Weights of a small transformer language model: tied embeddings, 675M tokens.
Each number is 128 + 24 x the weight over its row's rms, rounded and kept within 0 to 255. Layers, rows and columns count from 0. The size above them is the row's rms in percent of the matrix's.

# layer 7 MLP down (transposed), 1344x512, rms 0.0285, rows 400-417, columns 128-255
size [106  99 100 100 101 100  98  99 101  98 102 103 102 100  98 100  98 102]
[[118 113 110 102 164 132 121 171 148 135 159 134  98 163 163 125 153 137 129 130 144 124 113  86 111 132  78 141 139 164 115 114  87 122 122 122 151 112 144  75  97 129  90 119 134 162 113 110 110 110 115 118 127 127 152 142  78 158 153  84 108 135 171  81 104  68 137 154 118 122 156 144 132 107 152 131  98 115 153 125 148 140 109 104 147 112 142 106  93 141 131 133 124 154 138 131 139 120  73 145  98 119  90 157 141 145 146 123 150 116 174 159  96 112 122 125 137 155 173 146 158 163 132 135 115 142 119 156]
 [139 142 108 121 161 124 149 127 136  92  91 119 111 123 139 125 155  92 187  94 137 160 111 112 176 183 126 148 118 124 133 104 131 160 136 169 123 121 146 137 111 112  85 152 125 107  99 131 130 121 104 115 145 179 130 113 123  93 104 175 149 136 124 105 121 142 137 113 141 110 101 130 137 151 131 103 127 144 183 149 123 135 152 105 105 120 128 150 142 138  86 100 123 133 130 145 139 122 173 146 166 149 144 150 118 109 119 160 128 149 136 100 132 140 118 112 126 157 132 148 142 159 114 124 127 111  85 132]
 [115  73 141 144 162 150 134 105 109 127 183 134 136  87  83 167 102 115 162 123 130  78 159 143 149 124 107 155 145  67 161 178 132 139 102 101 143 172 156 128 124 129 128 163 117 155 150 102 116 148  93 122 120 160 117 166 121 145 137 107 150 148 150 121 169 215 136  89 153 107 124  89 151 157 127 150 144 123  73 121 132 118 124 122 162 132 138 151 135 133 145 153 134  98 130 121 114 167 142 130 116 156 129 157 173  88 117 148 152 141 145 139 132 147 124 133 139 144 130 130 127 123 114 133 137 109 123 138]
 [141 110  95 108 136 111 122 149 127 102 104 162  93 156 127 104 145 117 158 132 106 119 122  87 171 148  96 160 144 107 137 111 124 139 150 145 126 143 122 114 145 140 152 138 107 152 100 119 125 119 130 154 165  95 124 157 116 147 124 137 114 129 169 153 160 138 120 161 112 130 118 127 111 146 149 114 132 119 149 126 155 148 136 107 123 141 167 153 130 147 184 174 183 130  79 116 124 118 172 140 103 119 137  84 119 131 185 103 144 162 124 133 146 146  98 132 166 126 156 119 158 119 127  95 126 140  74  96]
 [116 164 143 153 151 113 123 154 118 123  88 117 165 124  93 119 146 150 159 122 137 126 134 142 154 102 137 158 129 128 175 144 127 107 129 153 116 143 119 101 106  95 146 124 145 131 152 108  79 135 102 140 110 128 135 139 123 121 143  99 134 138 104 123 126 117 158 127 142 103 112  76 161 141 116 125  83 128 115 146 112 131  92 132 125  95 138 101  97 131 155 119 102 115 149 171 157 152 120 122  84 133  98 123 159 111 130  89 138 136 156 153 103 181 100 124  79 124  95 153 134 115 108 108 145 161 118 107]
 [146 103 121  85 116 105 111 125 133 144 132 108 110 110 110 115 127 138 144 128 120 123  93 163 130  89 165 101 139 123  80 111 111 134 163 124  99 106 150 136 155  94 102 125 127 178 106 166 148 158 136 123 110 168  99  53 165 160 112 127 131 116 139 126 172  89 149 144  92 124 122 132 103 127 131 144 120 167 134 142 111 158  61 150 101 136 189 130 157 109 127  88 113 117 108 122 146 123 105 176 128 156 187  95  68 162 112 132 100  95 111 129 146  65 123 112 131 115  89 112 154 127 103 143 123 105 134 200]
 [144 117 104 128 151 115 114 126  92 147 119 120 123 130 111 101 107 142 124 143 187 151 116 168 127 151 111 145 108 130 128  87 138 157  69 127 101 164 128 149 121 124 100 170 118  96 126  98  86 101 126 131 122  93 115 103  86 145 132 137 139 120 113 102 122 137 121 115 130 122 146 117 141 138 130 143 120 151 145 119 167 106 129 154 179 125 163 132  93 112 146 122 153 153 143 130 148 124 133 111 156 115 122 133  88 148  91  98 105 117 139 178 137 119 147 103 130 127 143 138  80 123 153 151 187 158 140 164]
 [ 92 114 148 164 112 110 127 156 147  97 130 155 123 134 136 152 137 147 112 144 117 139  69 111 121 121 163 155 121 113 148 162 112  85 127 103 161 129  74 132 123 158 138 138 171  82 158 145 135  93 135 127 142 152  93 156 123 133 113 138 117 125  91 145 112 104 107 122 157 131  80  71 124 107 112  84 155  83 143  74 104 135 100 136  79 155 162 161 117 137 114 140 150  98  97 128 125  80 112 121 139 123 102 169 121  93 142 158 117 117 160 153 127 137  86 127 161 100 131 144 135 111 158 153 119 118 117 123]
 [142  84 145 120 134  91 141 115 139 151 161 127 129 164  86 148 141 154 155 136 127  90 126 108 159 134 120 117 121 117 154 167 128 116 129 161 146 162 159  67 118 101 120 160 118 150 133 132 164  88  95 116 122  94 100  86  88 122 100 163 123 138 149 127 133 118 103 154 129 129 134 114 125  96  86 171 143 134 119 112 132 126 127 118 164  79 109 140 119 142 150 171 143 160 169 140 171 145 148 149 103 128 145 108  85 129 133 163 163 110 108 157 126 131 118 119 170 116 169 114 107 137 132 156 164 173 171 163]
 [152 169 148 103 134 116 129 139 151 114 149 130 170 117 127 120 159 139 133 132 121 123 166 105 134 125 106 101 123 134 102 129 136  84 134 132  97 135 123 123 114 140 158 125 106 158 127 122 140  74 172 163 132 145 158 129 172 125  97 115 156 133 145 157 143 133 135 137 128 140  84 147 112 117 152 144 111 164 104 128 112 175  78 128  94 166 114 136 102 132 147 147 168 123  87 127 156 145 135 172 100  86 143 112 148  93 154 130 135 135 103 123 149 133 104 140 101 146 144 135  67 165  88 150 130 106 107 112]
 [ 77 149 129 163 131 144 128 116 107 108  79 121 146  88 128 111 148 135 127 143 135 141 156 184 141 126 160 113 126 168 150 118 122  95 151 116 139 205 101 156 123 118  89 111 138 142 108 106 130 144 142 137  75 187 134 129 117 117 134 112 148 129 138 102  88 120 108 118 111 125  85 157 147  81 159 169 127 156 141 129 106 122 147 109 110 147 136 136 148 105  74 116 150 159 140 125  97 111 119 145 100 154 141 122 134 135 132 187 141 103 104 139 105 149 152 159 121 104 101  98 145 147 135 139 131 153 182 123]
 [117 114 112 111 162 134  91 104 103 120 132 146 156 120 163 150 115 110  99 164 113 141 129 181 125 146 159 150 117 151 121 159 130 113  96 135 162  90 132 166 157  93 162  68 119 163  97 113 122 143 120 121 143  88 125 116 112 142 137  80 143 150 123 139 147 119  82 126 158 109 115  92 122 204 154 118 102  97  82 110 137 130 114 120 162  84 128 107 155  98 149 134 103 173 144 121 156 134 115  69 109  93  98 139 135 117 146  98  76 149 117 145 140 138 151 136 124 140 125 121 158 150 114 126 119 122 168 145]
 [ 91 141 116 117 112 129  90 110 152 113 152 101 109 132 177 127 128 116 114 125 139 149  81 141 150 130 106 127 153 131 139 138 130 109 148 113 123 131 161 192  75 162 143 103 172 140 122 107 150 102 109  95 117 137 114 134 154 115 149 161 115 137 111 125 149 118 119 154 121 120 120 159 155 167 117 107 100 119  98 123 124 136 135 122  73 159 108 124 107 137 137 119 114  88 122 112 143 113 126 124 142 101 115 109 145  82 144 154 124 126 168 112  70 134  95 126 129 154 102 122 157  86 163 125 171 126 127 128]
 [102 159 142 110 103 124 161 124 125 124 135 139 102  89 133 150 118 125  99  88 176 113 111 158 134 162 147 106 107 133 152 135 143 135 105 141 144 115  76 135 129 108 130 137 104 118 156 145 131 129  72 124 110  94 139 135 118  86 185 171 150 173  94  80 124 138 113 101  91 116 147 109  98  94 132 138 132 125 156 145 151  99  70 113  93 124 164 135 115 158 132 145 141 146 123 100  71 140 172 115 161 101 119 135 110  99 111 100 134 107 113 113  83 161 141 105 127 130 172 143 179 146 144 139 157 127 126 101]
 [134 129 159 138 162 167 114 102 109 136 130 138 132 170 129 128 100  99 104 123 141 159 112 124 135 101 146 109 139  88  88 187 122 160 122 140 112 146 131 105 137  71  94 150 126 107 122 122 131 128 155 155  77 129 144  95 143 101 169  96 146 125 125 119 147  86 127 112 145 115  93  89 122 122 132 117 184 121 107 114 107 136 125 107 146 125  99 170 119 142 148 132 147  99 140 154 155 147 134 125 151 101 110 116 152 128  86 132 118  92  95 111 116 120  97  94 132 116 109  61 155 111 146 133 105 150 160 108]
 [105 169 159  93 126 109 136 104 119 100 165 132 103 143 103 149 102 144 118  86 121 146 150  46 149 176 137 102  97  74 163 135 123 132 143 148 137 132 110 115  86 159 119 103 131 121 121 193 133  97 128 120 123 123  88 164  89 151 149 128 107 162 141 140  95 128 116 133 101 118 132 118 151 119 113 157 121 129  95 126 129 140 134  76 133 141 148 135 131 112 172 141 154 118 149 146 125 105  81 155 166 120  84  94 150  94 132 134 143 110 132 127 118  69 150  84 152  88 114 122 101 120 127 120 108 140 116 148]
 [152 149 166 133 134 129  98 126  71  92 117 154  90 132 113 129  99  82 129 149 155 142 117 104  76 171 104 113  96 102 108 107 116 120 134 133 137 116 110 128 201 133  93 102 128 117  87  87 147 113 129 101  95 150 116  63 108  95 155 149 136 166  91 126 104  98 166 117 154 139  99 129 161 145 112 113 141 143 145 137 108 124 196 108  95 107 171 120 100 163 167 137 123 135 190 141 131 144 124 127 134 158 106 110 114 129 128  98 130 138 116 121 116 191 116  78 167 117 136 143 116 118 127 117 113 147 112 161]
 [142 129 141 137 129 176 118 205 131 171 117 131  91 122 117 158 138 137 126 127  97 160 109 131 116 121  93 163  59 111  99 123 136 127 139 178 135 142 101  94 120 143 117 123 109 144 115 124 148 137 134 152 102 151 117  88 114 108  98 134  87 115 152  98 159  95 115 119 128  76 133 100 130 104 117 137 150 151 131 149 135 166 163 112 159 142 124 108 108 122 118  82 132 132  94 136 150 109 108 137 146 119 136 153 122 130 132 171  96  99 129 175 170 153 125 122 103 139 131 136 180 122 191  99 107 145 136 155]]
# layer 7 MLP gate, 1344x512, rms 0.0515, rows 401-418, columns 128-255
size [100  99  96 102  99  96  97  97  97 102 104 106 101  99  98 102 102 101]
[[130 113  99 142 116 121 113  92 127 108 110  98 110 112 140 102  97 107  97 149  98 156 140 149 140 135 152 130  85 162 116 135 114 119 115 128 149 141 168 157  88  86 153  82 136 167 156 144 134 128 121  88 113 106 109 127 154 175 118 129 145 130 110 122 125 143 118 122 116 127  87 119 114 144 161 155 118 141 128 102  99  93 104 164 104 135 127 118 131 123 157 110 170 166 105 128 121 125 102 125 137 122 161  97 148 140  91 108 118 138 130 127 114 126 123 114  96 105 102  95 116 120 109 142 140 136 138 110]
 [143 131 133 100 166 143 120 101 134 133  93 142 155 142  87 133 120 184  82 124 168 160 158 130 154 101 149 119  98 157 128 152 151 122  97 116  92 161  72 122 135 129 111  76 132 124 126  97 102 170 135 125 124 103  91 133  99 153 109 131 100 130 157 110  71  96 154  95 140 103  99 123 100  95 137 126 192 132 128 149 143 116 156 100  94 134  91 138 102 134 165 132 133 123 160 112 197  77 134  92 139 135 152 144 165 117 140 118 102 155 139 133 135 122 119 126 144  96 120 102 169  93 108  98 150  81 102 147]
 [116 147 101 137 136 157 156 107 168 137 160 135 157 169 108  84 162 135 141 156 158 120 161 142 131  94 148 116 160 116 128  95 149 144 149  94 125 174 186 116  94 149 117 107 123 101 131 143  93 119 140 146  81 128  89 102 134 127 102 102 123 165 152 149 133 149 108 107 103 111  97 106 119 103 124 141  94  77 135 163 148 114 141 141 110 109 162 136 145 182 136  96 136 137 160 107 132  92 159 131 142 115 143 130 141 130 138  95 109 147 127 141 107  90 123 178 122 151 146 151 136 153 145 137 141 152 166 124]
 [132 141 123 148 126 149  91 138  97  94 164 133  98 135 107 107 178 136 150 159 101 157 151 103 140 169 121 111 171 116 140 135 155 113 158 119 115 183 108 125  97  85 100 116 129 116 141 126 123 104 174 127 144 112 149 113 166 124 136  95 119 109 115 144 148 135 106 126 137 166 131 119 143 105  91 108 111 135 126 133  87 167 139 155 122 138 129 120 151 114 100 135  94 121 116 112 117 168 118 151 119 135 110 117 120  85 137 145 108 120 142 106 122 111 158 162 107 135 106  97  90  77  74 133 109 138 129 104]
 [150 158 134  96 140 114  98 125 134 165 137 174 110 147 164 127 152 142 138 136 101 116 116 152  90 142  85 158 136 112  98 125 165 110 129 157 108 144 158 157 145 152 127  90  93 176 151 148 104 124 117 167 101  99 113 130 146 163 113 176 158 130 127 102 123 144 150 146 131 143 104 111 117 171 145 104  80 112 168 157 134 152 128 176 156 129 158 146  90 156  71 160 136 131 101 126 162 148 144 127  94 103 117  96 163 127 171 120 160 128 136 154 139  82 140 134 129 117 116 132 125 173  64 155  80 114  95 115]
 [159  88 127 142 103 131 148 173 162 152  96 148 141 125 117  81 117  93 114 152 142 139 110 147 134  97  74 121 162 125  98 123 161 166  73 140 103 152 122 117 137 106 126 132 160 134 165 104  96 150 115 131  80 121 154  98 167 150 103 142  76 109  96  93 178  92 186 159 149 133 160 143 101  97 127 138 129 137  83 125 142 127 111 141 124  77 109 141  84 119 144 107 172 159 142 124 160  98 106 162 130 117 129 166 150 141 133 159 136 108 147 128  86 156 100 138  98 134 118 137 143 131 119  91 137 149 122 123]
 [199 151 120 151 127  87 122 176 127 143 130 138 110 120 178 150 111 126 157 104 130 147 122  99 166  85 101 116 189 117  94 160 133 119 169 107 175  87 134 155 110 126 144 170 152  97 146 100 110 126 153 117 138 157 121 158 112 151 122  95 157 138 150 117 133 151 115 134 143 111 111 169  93 118 102 142 120 148 117 129 133 140 115  94 127 151 144 143 131 136 141 135 146 138 168  85 126 102 121 152 102  93 140 142 141 130 157 132 105 131 166 171  84 185  92 126 149 111 157 104 141 115  89 126 132 133 134  98]
 [143 139 169 107 140 163 109 145 146 127 115 178 116 102 118  89 198 148 135  98 167  89 168 156 103 122 105 140 122 131 138 108 106 100 118 149 144 132 170  70 119 140 141 124 175 140 156 139 157 118  95 117 158  94 101 135 106 144  90 112 134 118 164 151 141 114 159 155 126 163 129 165 121 106  88 100  95 113 107 136 168  67 149 120 130 138 114 140 139 117 160 151 139 140 136 157 104  95 137 148 100 123 150 134 135 109 112 143 154 109 150  91  88 118  78 109 128 165 135 116 138 123 126 149 129 151  92 138]
 [104 154 124 139 168 121 157 156 148 144  71 132 146  85 123 132 158 144 121 152 108 134 155 134 124 102 157 155 104 121 126 133 111 152 109 124 148 134 122 115 126  95 136 165 109  87 141 139 108 138 119 151 165 148 124 123 135 108 131 151 108 138 109 127 129  81 159 164  96  90 107 162 133 124 133 135 117 168 127 133 117 113 167 159 142 117 118 130 151 163  94 128 153 154 112 128  85  89 127 191 139 161  94  83 185 134 107 127 104 140  86 142 123 131 155 113 149 144 112  97 143 174 133 100 133 124 109 147]
 [148 107  90 135 136 146 159 150 145 146 165 133  99 137 122 143 132 134 102 111 147 106 123 134 113  97 114 180 155 117 116 154 144 109 130 136 102 130  96 131 142 100 127 123 136 118 176 119 159 151 124 117 189 129  60 100 131 107 135 106 118 153 134 139 104 120  96 104 142 148 125 119 149 148 137 144 124 105  84 150 107  94 161 116 154 109  96 132 142 132 127 165 124  94  93 164 124 111 121 129 112 107  87 158  90 179 113 127 130 166 103 100 149 114 132 136 168 144 127 108 166 113 135 140 155 102 154 118]
 [151 124 111 114 136 156 140 104 113 127 101 131  99 125 127 119 140 116 128 123 101  85 117  83 143  81 140 100 132 107 134 117 154 160 119 158 142 127 101 131 114 115  78  93 145 109 124  87 172 137  91 106  95 121 129 124 117 108 146 177 117 162 121 114  79 154 123 100 107 123 108 134 118 113 110 149 104  93 144 169 134 115 180 134 112 123 156 106 133 165 130 112 175  99 112 113 109  97 141 134 121 140 148 109 160 132  72 100 109 166 162 155  92 169 144 148 137 165 108 121 114 150 117  87  95 102  86 120]
 [105 137 118 104  84 143 111 117 157 106 109 126 102 131 122 109 138 129 124 153 131 155 157 128  96 126 136 145 130 130 131 133  90 117 120 147 147 134 138 132  95 145 128 113 141 113 141  89 151 107 124 154 162  97 116 129 142 127 146 148 129 182 103 119  99 115 131 120 156 129 113 171 142 173 113 147 144  96  86 102  88 130 107 139 140 146  98 160 144 120  86 116  99 146 111 146 130 155 144 113 147 141 106 167 111 141 138 112 169 163 109 115 110 161 112 178 151 109  99 105 145 106 137 157 144 159 154 114]
 [147 134 130  86 117 148 148  92 135 126  97 133 152 150 120 120 138 132  96 131  95 132 195  97  97  89 159 149 105 106 141  81 164 131 101 124 158 118 143 171 109 159 100 110 149 105 103 108 131 158 111 149 141 107  90 138 143 123 110 134 131 131  79 165  81 133  99 134 164 118 104 146 119 129  98 101  98 110 102 136 116 112 140 126 155 108 109  88 121 119  87 128 161 135 108  88  78 118 129 162 151  98  97  85 137 139 146 104  93 118 158 153 108 113 111 125 124 130  94 154 160 109  85 115 128 130 122 146]
 [159 106  93 131 109 133 111 157 138 131 115 118 172 157 170 136 117  89 137 104 115 133 119 151 117 121 141 115 128  88 146 158 157 132 114 139 173 146 142 134 112 108 170 148 160 151 113 103 122 162 129  97 160 114 120 152 154 147 109 104 105 115  97 132 122 122 160 126 101 152 109 150  74 136 179 148 122 143 177 145 102 165 147 167 120 112 147  90  99 115  97 121 116 174 170 106 147 105  87 138 142 124 126 156 157 121  98 117 112 181 165 123 105 133 138 136 145 166 154  97 117  68 129 102 129 117 139 122]
 [141  85 143 162 127 135 175 119 146 120 148 110 151 170 123 122 108 107  87 118 132 158 128 142 152 176 115 125 137  92 161 133  91 145 146  97 148  95 112 134 123 100 130 135  85  95 125 169 101 126 120 137 130 127 117 150 115  95 115 168  74 136 103 121 100 124 136 156  98 141  94 117 123 128 112 103 151 149 116 148 165 139 101 164 108 117 140  88 119 139 126 168 105 150 155 110 112 111 118 162  93  87 145 138 136 147 142 123 131 139 127 150 129 177 100 135  81 161 108  96 109 176 121 139 134 136 129 120]
 [115 152 123 111 130 131 101 102 121  86 111 107 122 147 130 168 119 110 125 140 102 148 112 141 147  88  92  98 160 100 132 127 110 125 113 114 150 147 121 104  92 154 160 143 149  86 158  92 131  88 107 154 163 147 113  76  96 147 171 133 132 156 131 126 120 153  78 128 173 123  94 104  93 140  97 105  76  79  92 111 155 145 119 112 119 105 146 145 153 158 105 162  92 103 109  94 115 103 113 130  98 110 166 163 155 141 102 144 171 143 143 124 166 134  71 145 146 145 172 118 158 108 155  93  81 154 100 172]
 [125 102 135 131 152 143 137  85 149 145 155  78 140 150  95 122 158 115 152 147 170 183 140 134 160 133 109 143 156 125 135 170 131 104 122 109 135 150 114 132 133  92 157 173 142 154 117 116 141 133 130 142 165 115 104 119 101 121 131 149 154 146  95 167 156 107 143  99  98 156 125 107 129 139 135 112 147 128 109 163 144 149 152 147 149 170 122 142  92 167 101 120 101 116 137 140  89  92 134 109 162 143 114 149 101  96 112 120 101 164 160 144 117 138 124 101 128 121 115 110 128 110 128 111 138 135 148 131]
 [165 121 127 111 127 114 101 149 137 108 160 119 136 181  83 100 134 113 117 163  98  95 155 122 125 101 139 156 125 166  92  98 128 154 125 134 165 126 151 123 139 135 137 148 138 103 125 136 103  90  91 131 106 152 139  87 167 140 181 145 122 151 137 137 130 129 106 143 129 160 106 139 105 156 146 162 127 139 143 138 138 121 127 174 142 149  95 141 136 145 115 101 103 143 141 185 111 170 119 134 132 168 112 142 140 122 136 121 159 150 121 136 134  84 141 123 139  93  90 121 136 102 130 169 152 107 125 119]]
# layer 7 MLP up, 1344x512, rms 0.0505, rows 401-418, columns 128-255
size [ 97  98  99 101  99 101  99 100  98  99 100 107 102  98  98  99 100 101]
[[119 152 161  95 135 168  85 122 167 135 157  87 140 153 117  94 130 134  98 126  92 107 130 120 101 110 126 137 131 141 116  88 133 130 153 140 143 141 141 119 165 121 141 149 118 132 150 155  88 120  84 171  83 105  85 114 172 148 118  77 111 105 137 101 107 136 143 106 159 132 107 142 114 151 128 153 105 109 173 106 126 121 106 156 122 114 141 124 135 143 147 138 141 137 147 112 118 120 128 125 139 151 141 173 128 178 155 112 130 169 110 152  91 139  84 176 151  68 117  96 125 165  95 111 117 131  96 108]
 [146 125 155 162 190 106  94 115 164  93 123 117 105 108 162 133 115 108 144  93 127 135 116 113 106 166 161 108 128 128 178 117 126 162 131 122 126 131  99  84 138 122 114 133 107 105 103 126 138 170 147 155 145  90 178 156 140 120  85 119  95  88 143 120 147 122 124 162 154 110 142 107 123  99 148 146 105 130 153 152  90 113 145 159 118  83 144 142  93 159  94 135 131 166 136 112 101 180 111 130 142 100 147  93 146 101 153  79 152  93  97 168 113 131 132 108 176 129 116  99 153  90 155 114  72 127 117 157]
 [122 131 108  97 117 147 137 126 131 130 147 143 157 129 113 158 138 123 139 171 115 101 143  84 102 123 116 105 123 136 151  84 122 127 119 106 121 134 144 108 108 128 158 116 133 104 124 113 156 153 138  92 126  91 121 184 132 115  85 142 118 155 179 167 147  92  93  98 142 122 121  90 105 111 150 153  83 136 153 138 147 123 117  93 112 104 171 105 159 151 172 134 166 167 132 148 146 107 130 116 129 168 126  84  95 147 102 129 150 148 102 119 107 109 133 134 157 102 153 119 113  97 156 171 118 147 113 119]
 [135 139 126  99 138 166 120 139 140 118 152 132 132 156 159 119 134 143 160 166 146 121 128 111 123 143 144  97 100 152 109 144 116  82 114 104 114 144 156  92 163 110 158 159 159 135 140 155 116 126  92 125 147 150 149 175 114  91 116 162  93 109 150 114 101 145 123 122 148 106 128 166 128 133  98 121 104 136  95 160 129 128 114  97 153 114 123 124 152  89  82 144 121 165 146 127 127 113 109 160 115 109 166 147 132 174 112 106  82 138  84 150 139 147 173 108 127 153 120 151 100  83 135 111 149 161  96 127]
 [117 177 137 132 136 143 164 150 109 142 118 133 121 146 152 104  94 164 168 158 159 156  98 181 127 159  77 146 130 123 152 112 121 103 103 111 117 135 125 109 116  98 157 160 130 109 145 105 118 179 145 133 100 134 143 172 146 114  95 172 165 113 109 111 118 121 110 132 157 128 119 144 119 166 134 144 102 145 130 145 130 153 154 140  95 151 104 145 157 117  91 137 123 146 153 150 162 111 120 144 174 145  81 118 129 166 135 147 127 133 144 160 148 178 132  34  69 121 174 156 115 149 146 131  90  92 132  81]
 [118 160 144 146 125 160 145 108 120  97 171  85 142 139 125 144 130  83 130 162  97 156 143 116 162 133 107 141 103  91 182 160 148  96 173  88 135 132 117 200 156 126 138 110 138 124 135 101 111 158 128 115  92 108  95 143 114 160 133 134 133  93 142 144 127 139 129 118 120 129 109 173 124 109 130 132 153 111 156 125 152 138 111 147 148 114 157 153 157 134 145 106 122 129 111 102 116 108 137 128 169 123  89 139 148 128 119 154 122 141  98 138 158  92 150  97 140 156 147 123 125 152 132 130 113 103 149 141]
 [151 160  89 105 126 120 149 124 109 156  96 135 141 121 113 118 128 119 162 102 104 150 158  98 130  70 179 139 139 135 140  85 130 105 100 137 149 129 107  92 124 158 104 123  83 122 170 103 156 114  85 143 163 108 143 139 126 111 136 122 112 120 114 151  96 117 156 134 140 144 168 102 118 128  71 120 174 120 116 151 147 154 135 131 105  97  86  91 127 156 158 136 149  94 105 105 137  87 148 116  81 152 138 121 117 161  97 149 107 124 164 136 184 142 132 150 115 118 110 127 101  92 133 164 143 133 159 112]
 [149 157 130 112 174 135 166 117 102 147 100 111 147 134 140 115 149 126 117 135 117 129 168 172 126 120 172  82 157 159  78 137 118 101 165 170 163 179 150 125 141 138 101 163 117 124 163 162 115 137 117 100 134 141  95 156 146 151 135 112  99 158  80 116 135 149  95 120  95  88 105 153 139 107 144 103 131  90 107 143 106  85 122 102 111 137 118 104 150  88 107  99 153 123 109 140 127  88 160 119 122 196 110 109 159 132 132 137 137 135 163 107 108 125 130  96 148 158 106  98 145 170 145 102 151 149 125 123]
 [128 128 130 150 113 150  97 157 124  93 154 146 105  72  80 125 121 132 158  93 114 102 135 131 175 104 107 115 101 159 147  97 103 118 104 136 119 161  94 159 153 185 120 132 111 152 141 164  76 123 130 123 122 104 140 142  88 117 169 137 121  93 113 170 139 100 170 120 113 164 146 123 131 120 157 113 157 120 148 110 102 124 122 111  84 158 158 156 105  89 120  98 137  92 133 139 114 147 171 145 136  91 138  89 109 117 129 119 126  77 143 135  73 119 119 139 122 175 126 167  95 107 147 120 190 110  95 116]
 [117 107 144  97 142 131 138 108 153 117 141 120  98 161 113  96 170 152 107 130 151 145 123 157 163 126 131  94 104 105 156 202 108 134 132 106 149 124 138 107 153 131 125 162 125 126 142 160 124  95 133 173 142 117 127  96 106 110 156 138 126 122 153  85 138 141  99  96 152 139 113 119 108 103 145  98 105 156 124  75 148 155 147 141 150 108  95 137 122  97 113 125 137 126 127 103 151 165 142  86 148 120 155 152  94 111 143 136 138 119 117 130 131 111 159 156 124 122 116 103 138 106 117 131 114 173 134 110]
 [158 164 126 139 161 140 156 112 160 122 100 109 135 173  98 161 129 120 129 121  87  88  88 117 122 103 131 135 159 120 118 126 132 126 123 112 129 107 109 148 158 145 164 109 115 144 110 153 132 130  93 128 160 130  80 117 146 135 153 126 130 122 116 134  67 108 136 125  97 105 102 128 119 114 157 159 115 133  85 166 130 133 102  96 115 104 113  97 143 113 119 132 106 122 163 130 120 130 124 121 134 123 132 108 159  83 127  97 138 123 127 142 140 129 124  98 159 136 139 136 148 152 144 133 103 140  54 147]
 [107  87 131 121 153 116 143 136  93 160 108 127 178 119 136  86 134 105 140 101 129 190 123 119 122 126  90 108 145 145 134 153 114 107 166 162 130 115 152 129 108 137 130 170 144 123 138  92  64 103 152 135 133 122  90 110 139 119 148 137 158 113  96 151  97  99 175 130 111 140 132 118 161 116 142  85 147 123 106 114 159 150 104 161 119 130  89 124  97 147  96 137 128 129 141 124 139  94  85 161 145 124 114 174 119 104 160 103 136 138  98 161 143 149 147 162  89  90 101  91  74 114 163 105  75 128 160 117]
 [122 109 106 123 137 162 145 130 138 143 127  86 173 118  98 116  94 199 157 146 141 100 117 119 105 138 181 137 159 152 142 126 113 107 101 153 158 133  96 165 114 106 136 107 146 114 147 178  89 106 147  98  84 107 143 143 124 103 150 179 154 155  94 115 122 130 110  91  99 132 111 152 122 120 127 158  97 152  98 140 140 148 107  96 148 148 175 111 128  87 125  84 106 108  95 146  97  93 158 127 170 109  96 126 111 136 144  87 132 149 147 126 130 108 103 155 107 145 145 137 163 134 125 112  97 118 160 128]
 [133 119 159 155 147 155  94 159 105 118 156 129 132 136  76 146  85  93  91 123 129 137  99 120 129 153 142 143 153 107  88  83 139 109 126 150 121 128 110 130  94 116 120 148  77 128 109 133 141 159 156  94 153 122 151 112 132 109 145 144 136 103 114  87 151 126 115 114 107 143 108 165 118 150 107 177 160 106 136 122  96 147 152 144 113 143 158 107 121 121 114 109 173 116  99 158 137 149 174 142 108 160 131 108 128 157 114  72 113 107  87  99 147 111 131 129 138 157 124 170 105 166 133 165 155 135 149 115]
 [106 142 129 126 164  93  89 155 159  81 143 129 155 127  90 143 167 133 139 120 159 168 113 145 172 118  92 104 186 104 116 147 156 147 104 109 165 128 102 144 152 123 160 146 135  84 156 102  60 125 155 118  92 125 147  78 142 115 129 111 141 154 136 123 100 118  99 113 178 135 106 144 130  87 168  96 185 126  83 101 128 140 137 135 134 112  85 118  81 102 155 137 124 140 116 122 124 178 177 139  86 166 151  80 162 138 124 142 115 149 104  82 117 132 134 145 141 166 125 142 173 118 147 116 145 115 118 161]
 [ 91 114 180 113 119 146 145 109 143  79  93 174  88 141  87 144 127 144 156 111 141 152 147 126 141 115 157  99 121 128  94 104 176 136 160  94 119 133 134 173 152 141 110  89  96  96 149 141 152 135 115 165 175  86 119 141 113  97  92  99 132 167  94 149 147 136 116 149 143 122 129 127 147 118 124 170 121 148 108 141 131 103  89 156 117 152 139 116 143  82 142 135 117 108 142 158 100 121 121 126 113 137  96 145 126 116 113 149 160 109 170  89 126 123 150 143 140 112 101 143 117 108 153 166 109 103 146 164]
 [ 72 121 116 115 148  77 153 119 137 127 133 128 125 169 127 110  99 126 126 128 141 158 118 101 144 141 171  99 133 135 163 168 109  95 126 118 144 126 138 121 167 124 101  74 145 111 133 124 142 114 126  83 108 172 139 159 102 116 144 147 143 118  90 150 159 130 116 158 148 141 122 133 158  95 111  74 143 154 162 149 133 159 130 102 155 131  95 164 170 162 105 118 157 147 109 135 133 153 150 117 174 158 129 100 104 115 135 131 187 137  78 127 126 118 130 133 114 114 146  96 176 160  84 101 124 136 153 139]
 [135 139 105  86 108 140 151 147 112 141 196 104 102 161 142  99  99 135 113 117 147 159  96 102 128 129 120 115 104  93 111 132 148 119 139 137 130 104 154 160 108 121 160 143 169 116 103 136 122 132  92 150 137 112 154  96 115 116 147 121 148 117 161 146  96 129 112 168 142 149 148 138 114 112 166 166  98 109  99 126 110  95 133 144  96 155 106 100 134 115 130 152 116 125 105 141 140 155  98 155 145 130 115 153 127  83 135 131 141 116 145 107 167 104 141 113 108 145 146 119 146  76 139 101 104 124 149  93]]